Weights of a small GPT-style language model, trained from scratch on English Wikipedia.
Size: 8 layers, width 256, 3 heads of 64 (1 for keys and values).
Architecture: RMSNorm before each block, learned positions, local attention windows, shifted keys, capped logits.
Training: a variant of Muon for these matrices, 183M tokens, 11340 steps.
Each number is 500 + 50 x the weight over its row's rms, rounded and kept within 0 to 999. Layers, rows and columns count from 0. Numbers have three digits each. The size before them is the row's rms in percent of the matrix's.

# layer 4 MLP up, 704x256, rms 0.145, rows 0-50, columns 128-255
096:466429553472511484617526490524466484483540481497595567474546484446498528497481509471473564567483460514427483492522546523433497513462510510524519519569404465504497469558466533477561590399535471500520523630540505453466478484448467517505461525505511504480535440569538572425551491453489457588571466481449556502521322529488505568479510506510572511545528460511608535579564513432439535520409
092:470545518499532456578481480492489519448480641462538465460504552512438496440496519425572525557476470519431507491481471566502521464473514503627550430482495397545454407428530523432563478444467493508448457562493559400450444416420497467481436499479506474541398468497526382555599482515446500553416488468482512415544546526483484517541492525331485412501540562452454492514478540532518599542567
104:437439605449450436443572539546409523421558531531475486488522415366542470569432476493458490439539473450489512484450492362516456446513497388500491454545542524525615513539496408480569588560542559546456543476487507533440470468426527571471578492470473474485430519557527460453559465550551369441512571497509401532443593497504388473437460525515510446543433571492564475526438586522479493474526
092:520539508389462471476553632434456501512452571547526535497593514543442512506561547487538541440444512524519362569510576456426464474450403493407494524487495600527454511473493491477457572480502568440503431606521570493459546510493489488530561474517587481558439526562515428509506509599547435470414480486568495507446527485572524462535517549489578487466536503529494482558504549476593470438485
103:456539479497573590537530482494522504452514503503485502464545523586489484438474482462502489492500561557574498456526586444469541554547542480486573506528494475413543584406492464452466423562588495527600481418498486569571516521554653494480428435524521435466461490567444504485558411462550521490488461486418552491466461506479469477524529503454538556512527493389505513500489498457607485509475
078:465423493557567454583470499420521565535472507431496565558497516475489466513519486499463500544489538470484539522556449453504469407531503488492466561509447535570533537464489487621481507499632401633428514459660486475507526510505514523517523449495569483439496582512451479432518529499501631550430537493492504486446567404519462538485523484478453515443507487510433587437620407504445503516494
092:500489476470544553519521531439552561465411380504544555457495497653494389417554453536441424566496535573511516498490510450496529465455498437509465504517557519395501424493479512459486515440430512518500530535483579334476462578494432470480499501491502501458612444481421525578494536526404616424472406545479445550540491458454525481464560511516484465500537466537519527477542530550568528534460
101:443586431593462482424488474519509405491396517547514521474542516469548521476599545490457552514519523474525605459565597424521566529472446507633410486391420532416622502605547498434443471535452531483517555565486530488554479586374486510560466504522497481467533543465543489417484573416437519485610531401432497483479519546469474542485501515560530468559618507529493510446433513456521508429481
094:492505523494369466524515540406460616516432609476438511476441464488492559462384480572528386483426410410458385512538588392487477490473437561498576532546534549486569503450614497545508562554486515489516495518474521434483481434532518547518490536498571504479546440466480556447634519538539538535540530438533543539511455463543436500497479546582588457532555524473564534469482525456502537533442
103:553482529545536416482402494442558507544564501457499542545449500507465563536537513470560480464541499516475441516444498427620461454574518552516455474487441409498521466450480461597509445556539526502421404518515388442480556465488500590534536418601521514518461568511545627544466543518518531550470496533453534532521442439504439512461486553529550532441506533534478508513491569402487508384553
104:454497468487498515491439375540499480566507482579559462551521540503469600525576541499484637525452475446543510493547547522547484494476511521531445539419450541483500472533420498435507547531502525531544548502443536455460453526518653423475510547533405414438518533487464526522518522554521530512523515461437498538453569539441473552523515449583557559445528451491481499467545484463502519399476
118:493497558437469483495478473504503516525529473501449410562574420513458389566541490535482489581501529486571476488521605486470472530467537406478569423458479499409589580476475485485484430398518425470513494525482465429510488472506468422542566438465524591475525453411567415507583511460527583482498403445555560505430524505379476447491551443455583451528479531520396515419450513566491494536533
095:448534543505474550483486488543567469475508429457495469501601477523467507434472528578441553549492479510441524517457524561516488451431520527517411556474598528471474434475501598450589558492400491610400521507572546551457503536565525498440502558529490539451513460378402561574466520452550522479443576515471453480478508590406443543503426510455530533498556500554456566544591461576390502511409
103:554550465481537562544548530494488496528514492437520434531634440469630559500537588474498472484506506435428524540493537502598641496503607503518508397535528523387550564525475449431543519546482516414516603461516580531542448559489455494510545577447562490496605584450539404509501540512518554623471471546584499475500497500475487602553523532507470400478468486566484431457495489563436417531445
097:488530523483562556580496539457582553539486431499591516442588412521570516415594420487483568550471496511448481445517455602534497561528565447527504503460508462478411484496527453460544507523537488476492557438564535483474457479512542460502506591484509474480468508482527548518508545533506485425553370484542524459544531461372516482509429510470515439504533504413499468552542524408524534530423
099:426461507444500521526548420531431467561449437437586436484598496621453573462498508455479510538472470457517529547513585427470517521422479504437578498502499544510603453481432493531525481456559503455516558474425494536476479512450623581508489361530466471399452497530488513432524508517478481634455490407483503551650565497473496522488513494503486491422500514574542490518477461449426471547534
095:511482527548467457466604502525508445536537523466542538514606500365436544596520396483525382570518474475475431491535478499558447452543460532508519481498456550492569551492407571611452510494520464572488474487506420458524470576451464416476530457430611521577426502657503482439463518547533392515505519545464518544484387522443532458517487552539442591453524428492463515544503431535495446507578
104:455489475455482492477530544464520439513522428406457524503496550529442530522531379535473518523497515470552582522494538505494532535481413503510511426452598570358443360444622442513453483472537507451396432456546466492533494480434512476470515471498523442524522589492496534625484549451533521452422457510505557486501506417494518470485575416575586539483556497513401528464421372498513451479536
102:460483411550541423501503561557586503523447636457499422472499463506493506543515557534463433526530557540425575479501470528470493483495598454475515443547408554552504524534568560501654542502507475600373538534520367434534506480511550438503366485519598470529451517512481476495540474454436502450512546506528509491480536599472537449457435476488389453503477500556480522387479590473457512494545
103:488483457417398467497472498385468642464509532514402545455541482414475563498490519446530469564421547492501596512549525574534497462490494557415464494530520431554449512535555390531478510624502490482483470505477495491483525477479519479507459441402490462548498483460480425517534504408451416468396461558535561519503501583406399481441533539520532512477530422512579523431462525471445475447473
092:508515542445509481516478595573374481519477424494525454519468511483512442507515486464524520642431461535481445525489464413460493549565453523434526527513472514474498530443436497555519515579515407447495404519599412438446494494480566430526544534539563490563484541491556550596477434492503502460423539478518538500538492481560553570575403530567539620500570423525564493515566408468478590466551
091:549566476463459507480548563538447483436501572572505516488492482547502436553506542529456555516466527362517487491469480533577501468473527499532532577467568504511489501442526519417597501412509557516484481547446547499470558547532559473487456436539540595481548501461456406348597470407542490509450506459514468442571538560540529425538397549506491478470540506534507531490463504482511517524532
095:480417488536352521574497454437576573521456471533495563425484508512475542495534534472459529594434485426571562591403462543466634501532513484516540490460543487493542457501507467493518494505517483462485558395463538598462513445443528534447514537561435432481432470541454579537541486370403439434544519509406523402497536572479475502450535391522493464490440517526522368549562505483518464439555
095:521436456535466477595491466477505462465523607495430510493435570544459441528455549544446476436435537461516489576420513539432517503487518545508419452486532504478561540532514607523514450570527515500486619493467522469457423443482465535547530517567524425548513496565409492606559540563481425580422555518533556539425605477438439468430503456467484426494560471534493498470499497627512494501427
107:545466497480508558585450604400501602511510524535482501529419469407430608464550516578490507481528394513600563500411416490529533464518501536542475518428454378477465555484536522537532452551465491404563409434578492554533482493588504577507479499571513463571481490479489496481529473484554537476432488556329499440492507513461553497481514540519479426364494448541483409499532467581501461520514
099:491506527503606477610562405521546476476490514457546522598481497469641414518506584458518458422496491462459508547555439616489582532479494446410502458464549431575490572506518519492567575350590567510571462509480462501456580492443515518611511492500614519435521530441433515521490497561499460479451445550501496468421526553375556464577478397466493471523488505468476428472523457454458458487497
103:457486489528556619580508510537438489534531527531514524556453585385548461532563465497490509426395396510484479507489484444484435533539430572528434446565553535535497509473470512489491479561487462534405461395584533509448555462445455523510448478496545432543535433560483488482505445364534521464397419525480503434489369414539440461552530459499549483448543442423556425573528518418398506445483
091:522504542477486523487471484412547589623453477547598510412408562551498540495473555513516496481423522564537434519468585531530563547364518490486491499562615399554574478460514495498436511516496461496478443454473468454414487435556351512428465544503508467483475499484530456470460497482466560477397565583553561565521494525536487502504503527481437550517501489468487434540594556505435566497502
101:503390566495503482583509479414517502447514532509507482406473525527556495416554610536494479572538458452625510531547491491467492551474499496443623506513499500544466530452518547438546448521597550466533545527412525512493465581470560540443514382580565409470458524500469537494529447465551555469473558435462525499556499519479476470460428478490472519471539519517537377506499456506466589450399
107:461544489504529532556628407557492551533463504392392515443479544624562510462550459465458543518393608534478483459445469393540409501533472581531518535419532514511453452434600539482504450486502590598553448467556451557486446589541449522377392437519527510478490530428425423482496483565519565575565482475489460511425414472532460513512503529632522498566527505536503491521458517457546481465447
100:529536520450563528530476513506488387410469517538420534530427534399462428529486431535541477514456480491486515479472407508542426530494572519595480511566486581519494449455462633522484420473504541512469516517491524533529513455532488451528414517489454455559485512511479551472523525460447585539474599538533469522460475540470559553510504535487426495483457488570488559495566491501480490489430
101:514484470500522499499453467408457476497470483466587516603394513558496541486460449501515471475444449426587458458481472557373573490567486506540471482524573499488558519524486612393475576434540562485566515505361402464479512531549506413488539536564523453552410563554473483586495511484469577506509365566534508523456457466473376504593472516574527500467430501448540473547413498412518515500535
107:475507468534497513523485433557457538540490515494384429526481428401377504616507437547516462454488516422513507506486540534470564534491482602473515608503609547589530525491491461580562488504479493395527576492602470528520455352571557454493468529488494495504454544438483477529518457502480443501550598469461506564459533595490583558531544472418474437443510534432530549470415534526471557435514
102:465416531501584513441522425487505533541475462505539491455550487421540624479566557514566533543439524545540547460468501484434477524488491540479561514377504494409430509444550458493421497411538492379463434440429471445560471492419481512547488522509490480463480539446433473548534472381549553532507482473485589529558524595496521526511510379531479530384397522484516528534513546485579602520451
092:536563456523415422475531459529521489534526562562568581593541523514392545486483503513473541498459556495505551506503519458447374473518498470474491489487498526443371472484513520525531609451472575442651452558460575473576508563532424478537515459539436466470475467485583483478558558508481502500471498514484482472567531480453477483526470394585560451365436501504438456460537492539552518515477
099:440430648469429526537567549475519462591456507437465492431594465593583506503601532512506578571596564541523591489474573495478497449525553484484448523378453516548491497487502495569502495434461457471469465549480439490551511483434430533523456562432508618511477446492625515527533425493463551474422486425523522537471471458522471540536617561488486482519509436494498497536565401555488576478573
098:395450431518454513492439524484553504513404495554445531479434489487451564481567461524554466541469427471493531489524355561463495433522575461432568421613492539538427480449616481516546606508552563549549455540516450575488501506557433447537522484547450485480514512541529556522495520456569495442447522587475563474478470501605484550565476461586575516548502584544441592521508513578505490456417
096:503449496571456480519497522408535398447464566522391511507485506504469491435462631667462544418502466495497521555476521452451476605558428529510601530613514491467480446513467458477493543488515520494497453498490553476560553520456508550566592537457540486497501559528511520587523478398487531560570526444545499473482576496594556486527441454522568576545474442599505484410488433539556508463616
087:541551567531559483532491470524430445465512480435588508546499492540510451490555482431483550564509607538462472448551400588490514507540494550496467535489521485648537504534494425498530508434459580464459447547612479524442536471469552598519511550539475571544542515502482591614540476424464532507570553484467585452481453437510542413505555561470466478536500564432453431541481577454518501531441
093:458456521495478499567586473521423440556481562462465519558462494491506490463520536407538388534496488416488523494408505537462590451392594546542516439434500440518478510512627621518476494452537501501465627616520441477462509506500505478479593470493534566553483569485401458523463555557446581513497537486471454483447486601499527474484495483485462491497442483500386456550514481446389499504574
100:525432447487462474441535407531469593534568452494559509502445519500362626536604469562503478471541447404522500467533488503501578459566582563464566431481509468427490481524479505598504517407532501443431494422582451569523467509501537546486481565484533482487535439596511430549442407574481533581523419543435543540569462416460532501507553423453452482421451504536398490506459426566500519491489
104:481522580409483440439515554546420486487494526472485556476529486635568396444540478526520600481423497495593562568572392423515475509613532543520533419585517442391491558468508470414498519452480467552542507615561388537564501517495506555633482450447494552535516539517455452525542513541475483428549478506551447483419522507429481470497529508444456489533476528544524590492499488470523483583505
108:467488486426392452448556516477436410398547432484463502356451499442500472489513468528446535432522491435489509501531518432511483442543476520499473515528515576462450493596481411521449491506542490457556514464503457515484560487499420560557555424505527553532535437486575586418458369413566532541539484502552559416579553444519471412441471571483590498476490513450504542511510523482451405525486
097:540495586498493457471471453552480510478428511514574483521466529560603502473467399461564446473549487481552508476491476562527461451537550486512527516525587546519573533395515480515485517503607502523406521501558575495453539556463458507540498503516573504542534456570617564528506487451461535491474516434520534570458471452538505468457476443558420488468554582476550485441459502573439536612436
095:446519382449479531534495507524472460468516549498498491496461496455605488539466528537468486506403510500523517468504480537507473530500539431491485383504587531535451493535620518442596440467496529548477465465511497461475470500497455556495465529400428445465559525532588552424433511541532447486502531447480545444593500480460543477470554441413491498495457471475526481493464395619581560487577
114:482481494559593479475577434505498526467478489467503456560578448491488516544480442564504466636450525488545413451580482481534523493475440463517526594500483504359539583476485472551445501539440445402493504611550488526559563501533461400524409548494518519428382445446517437580522378531534509577521470474485502494479381584556515548397498496544483529418544476579565402436563456590533524527535
091:430358488504576438503504473413493456429440515484481488524479505464485509583480437522440446546558501439502511483429458451459434461464515532532532490531549423461574462448481416555523510511529408477431521497520494449553471518590490481525394536542526419538493410510498555543518453483481461458596494517523400453439521574607541501463508561537448460487483531482439453492496475442471525484504
096:468470501472451532437458556518489495499506525577535533424601596546421482418546570465580547582494512477550509564571394500549521478499422469488523533431426525496497598511480488497538552534493546514451500555610505547465465473502481488477593451459474434485506488505545520471491542459526501400399469532539507556522478538549440548480456503473382564502463467538495509512518488458591537599552
099:527484649489460474538549532436450594544567436555471511455410441464584484445435510516485472514482422430508507600487572552517446478593596516500521497478621376480560529561534510467451496517434454436525495484422547544546559411484448504503591476498434549468403480515523416466505554441466586423499567518391502496459521537483545514437527609433486526562458445577620589488508556559541442497564
104:571518489473512535618529481502549552453495456467522508565578425496671537428561480415515505498516626517519535435466547572436486506517417615488500455377435480617490395486536514611491542462547481494594473557473431491522485501486452528487489490487577498476512499436472462466558542528449458503473464510457532560406444503461539504439422553485525425521557498448614420519590520541509491430501
100:485485555483432591441543547516475381499494482502527467597501560444495571498585514479542578438487446478592464417503613430557431551512469534486486545529529494490490489501509443601463557537399541574439501487536585509453431544410467517558449511462496508495484516501480552462463448484522428549422420331489484454492495491477484503497456458521501491526546475517532485464439482518558621520487